Weights of a small transformer language model.
Architecture: LayerNorm before each block, no biases in attention or MLP.
Each number is 128 + 24 x the weight over its row's rms, rounded and kept within 0 to 255. Layers, rows and columns count from 0. The size above them is the row's rms in percent of the matrix's.

# layer 9 MLP down (transposed), 1024x384, rms 0.0808, rows 635-643, columns 256-383
size [ 99  94 104 101  98  94  98  93  99]
[[110 155  93 144 114 107 112 129 160 135 146 138 141 134  93 115 166 136 163 150 166 114 128  77 157 173 151 131  83 126 128 172  88 153 124 148 166 154  92 153 129 141 151 133 138  91 117 203 128  93 100 120 171 141 154 117 123 130 155 146 115 107 166  96 130 180 134 139 100 124 159 149 149 146 145 136  97 192  89 113 131 111 134 123 108 132 135 107 150 104 123  98 139 115  96 104 156 177 144 163 135 154 131 108 176  91  85  83 140 148 132 131 102 137 114 177 166  98 138 161 121 151 143 133 130 159 109 117]
 [134 106 145 114 149 162 106  99 125 118 141 120  97 146 157 108 158 131 135 115 134 101 136 136 131 136 150 113 144 139 154 160 141 142 107 140 136 168 133 153 140 151 131 172 163 118 114 131 107 117 107 157 117 170 116  96 118  73 159 138 144 126 109  87 117 116 127 111 148 128  92 128 123 131 111 131 121 162 112 119 117 146 129 116 184 113 125 128 150 102 107 121 125 112 100 146 119 127 110 111 138 167 124 156 164 111  81 136 110  99 124 161 155 134 104 125 115 137 112 171 131 171 133  85 115 123 158 109]
 [186 134 145 118 153 126 155 115 164 109 116 117 134 140 108 124 140 156 130 108 140 118 153 112 124 125 104 131 107 151 151 133 113 125 136 118 118 149 125 110 118 129 116  65 138 126 104 148 134 105 146 127 100 103 136 133 139  90 123 125 144 118  92 184 166  96 132 137 120 126 127 120 134 124 103 109 161 146 123 118 142 147 121 101 145 147 126 139 142 126 109 148 132 160 152  99  84 149 129 140 118 130 120 151 144 135 153 134 151 173 112 205 176  82 122 151 136 147 122 129  97 140 139 180 109 141 175 151]
 [ 67 115 115 114 138 161 117 143 132 128 120 146 134 161 165  84 124  84 128 132 158 124 122 114 136 128 158 145 133 121 156 142 124 143 139 136 146 137 140  96 118 113 154 165 148 138 101 111 160 149 105 147 127  94 135 149 136 129 139 152 120 159 144 172 133 131 159 153  88 100 119 116 123 111 110 153 105 174 119 125 122 156 130 126 123 140 123 127 120 126 137 145  92 132 155 138 132 166 149  82 137 132 138 152 152 173 109 134 130  90 132 110 140 128 193 152 155 134 144 118 137 130 121 122 125 129 112  90]
 [105 105 127 140 153 114 144 119  98 102  90 100 100 143 158 108 107  49  94 146 145 100 111 136 103 142  91 149 151 117 118  85 126 129  72 128 126 171  95 176 104 109  93 123 144 121 110 136 102 165 111 110 105 171  84 136 175 154 136  60 130 105 131 164 121 108 138 115 115 125 134  87 145  69 112 117 115  98 145 106 115 145 165 147 133 155 115 108  81 174 106 130  97 110 143 150 106 124  80 125 107 119 122 126 155 128 191  79 166 110 139  73 132 136 154 114 114 107 192 109  89 137 157  80 139 120 149 137]
 [ 94 145 153 109 100 117 167 152 145 140 108 153 196  89 135 105 138  82 143 116 107  95 154  97 136 151 111 169 119 151 156 118 107 105 115 128 125 132 110 178 115 124 156 139 147 109 144 121 171 119 137 158 133 159 133 145 134 148 123 134 128 130 118 136 141 149 101 112 104 194 114 132 143 133 107 115  90 110 108 112 128 135 134 133 126 131  84 146 137 127  91 138 185 111 172  96 113 162 147 124 138 161 112 178 115  93 149 113 181 111 150 131 118 102 100 104  86 124 134 127 170 164 118 150 135 157 111 134]
 [128  99 136 117  88 112 139 143 103 120 153 112 136 141 134 156  95 157 179 120 129 135 124 132 144 145 143 129 137 112 148 160 107 136 123 102 147 150  95 121 151 122 124 102 104 120 112 125 103  76 132 102  98 118 109 136  99 159 151 141 155 153 108 203 119  98 150 105 133 146 152 133 133 147 112 143 144  95 151 114 150 145  66  85 126 175 121 131 111 120 148 122 140 146 128 157 145 141 123 113 118 106 136  91 114 118  96 152  96 105 126  83 101 121 130 134 121  99  86 129 134  93 120 127 141 107 131 130]
 [ 98 120 143 123 130 126 115 128  98  93 144 108 115 123 174 137 126 115 122  98 156 140 106 147 128 143 158  93 134 128 131 110  89 165 148 161 161  85 145 151 136 144 119 125  91  85 130  65 112 129 140 133 148 148 119 113 142 146 114 140 128 137 150 136 120 124 133 113 143 147 121 123 109 181  78 110 132 167  84 132 131  57 117 149 166 161 133 131 166 162 122 114 169 116 128 160 104 162 131 128 133 117 109 111 101 127 120  77 157 125 141 123 125 142 152 159 150 143 139 100 181 142 128  71 129  93  83 138]
 [114  98  89 126  74 128 133 131 120 149 129 142 120 111 130 139 108 101 154 140 126 133 126 131 141 128 103 133 127 153 159 163 118 167 126 139 153 111  46 162 152 152  99 126 112 135 146 143 141 118 129 140 113 130 134  97 132 149 128 108 110 159 100 153 145  97 102 121 102 116 124 121  86 147 140 149 106 103 128 132  83 136 137 151 124 127 132  73 125 175  90  95 138 158 151 121 145 134 142 101 137 115 203 129 106 124 146 134 128 100 161 156 127 131 104 104 150 156 142 131  62 119 116  97 138 158 128 162]]
# layer 9 MLP gate, 1024x384, rms 0.0785, rows 636-643, columns 256-383
size [ 94 105 106  96 101  96  93  99]
[[100 135 132 139  93 159  87 146 147 162 137 134 138 134 124 168  92 118 120 179  90 132 168 183 134 129  91 122 107 110 104 129 130 126 129 132 158 153 186 117  76  91 102 105  98 133 104 121  99 169 159 131 135 140 129 146 129 137 124 121 118 153 106 150 120 132 101 123 112 107 142 101 132 146 125 145 162 131 147 150 142 113 158 110  66 164 147 132 138 132 101 102 165  49 149  87 138 142 136 115 126 100 153 146 119 156 133 127 134 170 115 124  83 122 146 141 132 108 170 119 126 129 126 118 111 119 147 124]
 [150  92 113 146 143 117 117 149 111 159 126 148 103 134 105 118 114 127  94 148 158 135 167 134 152  86  95 110 138 129 103  98 143 123 159 101 165 129 116 116 166 131 114 122 140 137 121 144 135 140 122 105 122 131 151 129 109 160 149  95 108 132 120  95  85 137 120 162  81 111 140 167 122 131 135 164 119 135 153 113 120 138 151 127 107 159 125 113 101 133 131 121 126 107 116  86 130 107 150 101 114 112 120 137 139 131 149 147  87 206 107 142 105  98 130 123 137 110  73 136 140 114  85 136 110 100 100 129]
 [170 121 139 132 106 153 132 114 111 166 105 109 113 150 138 103 158 129 122 119 164 115 132 122 114 135 125 107 117 149  99 101 148 145 104 135 101 113 112 161 140 159 161 112 146 147 104 105 115 126 158  91 174 115 139 144 114 120 147 134  77 131 127 137 139 107 126 145 105  97 121 149 111 149  93  90 124 103 117 158 130 126 117 107 105 104 156 172 118 156  88 113 123 113 126  81 106  95 161 124 153 148 162 116 129 153 108 158 140 159 133 121 131 140 111  96 128  51 119 144 142 143 128 140 103 140  86 153]
 [139 123 129 107 122 161 147 121  95 141 151 113  99 123 106 160 100  98 126 137 167 150 135 162 120 122  95 127 115 197 135 115  99 149 127 125 134 143 104 143 112  90 153 117 108 148 163 141 106 113 128 138 156 134 144 158 124 113  85 108 162 127 116 152  83 169 145 165  91 139 144 101 134 103 149 134 137 127 143 107 105 136 141 143 132 105 110 100 160 123  69 121 128  94 142 135 106 124 132 116  78  95 123 167 143 125 174 144 133 148  96 126 183  99 110 154 146 127 103 129 140 127 155 109 118 138 128 106]
 [ 85 107  85 115 166 132  75 130 119 127 153 110 184 148  96  96 120 168 159 108 126 161 159 160 134  67 174 132 128 110 146 136 127 119 152 133 113 172 116 115  99 104 145 116 118 144 100 134 110 127 140 161 161 126 100 135 166 147 108 117 126 160 162 125  80  84 145 151 170 144 144 110 128 135  88 154 134 145 146 134 112  75 161 133 127 130 149 163 138 112 144 146 133 110 116 131 116 144 170 118 121 141 115 155  92  97 169 146  95 141 159 146 136 111  95  83  93 101 132 109 135 170 134 115 127 108  62 169]
 [120  98 135  86  70 141  91 140 162 112 131 145 137 137 132 128  90 125 123 131 140 117  76 169 114 129 103 149 151 146 149 131 118 104 165 159 146 148 138  74 146 137 155 116 143 164 138 116 153 125 169 126  88 132 163 204 133 102 172 131 118 138 131  92  74 105 102 123 129 108 127  98 130 152  91 146 146 119  65 140 144 132  92 151 133 100 126 142 130 132 163 138  87 124 105 119  89 167 106 116 121 132 133 177 159 158 130 143 115  84 126 163  98 125 124 140 171 121 148  88 109 135 121 138  81 155 106 133]
 [159 149 112 138 137 150 133 110 129 105 105  65 152 140 139 110 154 161 162  97  73 141 173 195 158 141  93 164 133 128 129 132 100 133 150 115 139 143 117 129  76 110 157 149 148 118 143 174 120 134 135 162 156 127 123 186 149 110  56 140 129 132 124 129 115 170 108 111 103 128 102 154 165 152 151 155 124 107 127 126 191 127 186 168 163 125 141 131 131 107 150 168  85 104 135 139 182 128 162 110 119 168 100 146  88  82 142 127 100 138 107 113 132 157 128 147 150  93 127 149 117 130 166 146 103 124 133 156]
 [149  89 122 110 118 140 116 169 152 138 120 143 158 134 114 122 130 137 120 101 166 148 123 113 147 122 147 143 164  96 100 137 131 110 135  96 106 149 130 115 129  93 156 126  93 136 151 108 140 121 129 141 131 150 106 164 128 130 124 169 115  85 120 160 120 133 132 124  91 158 127  66 209 158 120 111 127  69 148  84 149  73 112 166 156 108 119 149  89 102 123 114 117 137 132 178 111  99 150 128 117 203 121 119  86 127 111 165 144 116 130 109 156 157 127 137  93  64 138 150 125 128  99 116 170  96 134 156]]
# layer 9 MLP up, 1024x384, rms 0.0833, rows 636-643, columns 256-383
size [ 92 101 101  98  95 101  97  95]
[[115 151  86 128  71 123 133  88 148 139 182 137 147 121 154 160 123 123 104 103 143 129 152 160 137 119 117 128 124 125 152 110 129 155 155 108 145 156 130 139  98 163 144 164 113 139 144 128 129 141 141 150 114 149 144 148 124 136 104 119  96  87  87 172 114 131 133 130 106 144 101 146  99 158 122 136 198  97 169 176 111 112 111 139  92 106 120  99 135 101 103 129 120 109 133  76 133 129  96 139 137 108 144 133 126 130 124 145 119  95 116 150 141 154 167 107 102 145 144 112 143  92 145 137 145 135 148 124]
 [149 105 168 122 114 126 163 113 138 129 134 144 128 159  70  92 147  85 170 180 113 136  89 109 148 163 135 151 137 137 157 109 119 130 128 138 124 129 151 153 116 132 157  95 121 117 123 139 141 126 103 147 136 106 168 128 162 119 123 132 108 118 105  85 173 108 146 122 161 120 135  98 144 122 135 110 143 158 107 140 170  98 111 117 113  96 133  95 138 105 148 174 159 190  95 129 129 123  96 124  85 168 125 164 147 119 132 157 163 130 154 144 152 129 126  98 130 104 139 137 133 102 124 128 110 126 145 124]
 [138  99 146 106 145 107 138  78 145 128 130 125 129 154 115 119 125 151 148 161 121  81 125 101 128 122 177 131 135 110 113 112 161 133 146 142 140  93 145 127 139 123 157 107 123 136  81 134 158 130  98 180  79  94 166 127 132 135 136 109  82  97 132 129 119 172 113 139 140 110 132 134 106 117 139 130  93 153 131 124 106 103 127  92 146  97 124 119 152  97 124 133 115 144 117 117 145 138  78 143  96 153 111 130 107 121 103 117 118  90 153 105 172 126  99 100 120 143 105 110 104 129 117 139 145  90 112  91]
 [122 140 129 126 155  90 126 150 170  99 108 159 130  88 138 124 152 110 133 166 115 116 162 121 148 106 113 101 135 151 109 109 119 125 160 152 109 134 143 128  94 112 134 144 111 123 109 155 159 132 140 137 125 146 127 147 141 144 157 101 100 155 120 153 103 148 129 102 119 135 109 150 118 110  84 138 125 105 121 104 140 129 121  88 128  99 119 121 140 163 125 136 131 173  92 131 121 133 100 112 144 131 111 107 106 113 146 138 171 115 123  92 114 115 145 125 105 127 176  78 127 129  96 131 122 172 120 160]
 [168 162 137 112 119 130 155 148 149 116 104 106 158 112 130 142 141 114 144 162 113 145 120 125 122  99 100 176 116 124 123 126 116 138 154 201 136 122 132 113 117  89 163 135 120 104 168 134 110 125 185  94 135 111 146 122 134 118 113 139 119 138 128 125 113 141 114 143 138 167 190 138 117 162 101 123 161 164 114 142 139 144 115 115 116 148  84 140 127  92 126 119 141 128 170 108 162 132 169 173 111 123 101 148 114  96 145 121 138  89 123  98 142 101 124 137 141  76 171 142 105 113 127 108 123 108 132 176]
 [150  92 116 167 103 132 162 129 144 125 141 165 104 111 169 132 116 103 152  99 132 116 119 119 153 111 128 106  87 152 100 120 142 137  90 107  99 119  95 160 134  94 141 186 162 113 137 123 113 102 153  91 142 153 108 120 153  94 132 121 124 137 114 144 132 112 143 135 127 138 133 107 124 122 104 111 144 159 127 133 188 107 101 123 156 144 150  76 135 128 131  80 169 113 109 142 142 124 136 153 159  71 160 125 121 121 127 151 124  83 131 141  72 170 163  79 104  97 107 141 108 166  83 125 151 106 116 128]
 [151 131 120 165 135 159 111 115 122 137 127 159  85 124 125 152 144 110 126 142 143 150 142 104 122 112 183 124 116 158 124  82 163 153 143 144 110 133 132 147 166 116 105 136 148 153  97  95 118  97 138  85 135 131 162 114 156  93 127 137 130 125 134 144 130  99 179 136 141 118 140 146 122 114 135 118 148 145 119 104 119 139 137  89  91 150 134  85 128 156  94 107 163 138  93 163 128 115  85 120 147 125 143 123 124 160 145 105 141 137 130 136 133  84  76 127 105 151 115 140 123 110 169 112 121 143 140 132]
 [133 125 132 110 150 139 147 113 141  94 173 113 134 146  96 129 118 114 124 104 114 167 138 135 115 124 118  88 177  96 141 138  95 168 121 144 118 129 125 114 154 171 144 169 132 115 105  90 122  50  99 109 147 162 153 119 141 119 125  90 122 109 164 137 119 165 124  89  99 133 125 120 124 175 122 124 102 127 149 147 136 106 155 133 102 140 117 144 112 130 124 125 112 105 111 143 139 136 111 102  94 194 147 145 125  89 151 162 157  89 118 158 116 141 138 162 114 124 180 139 130  85  98  76 108 100 144 136]]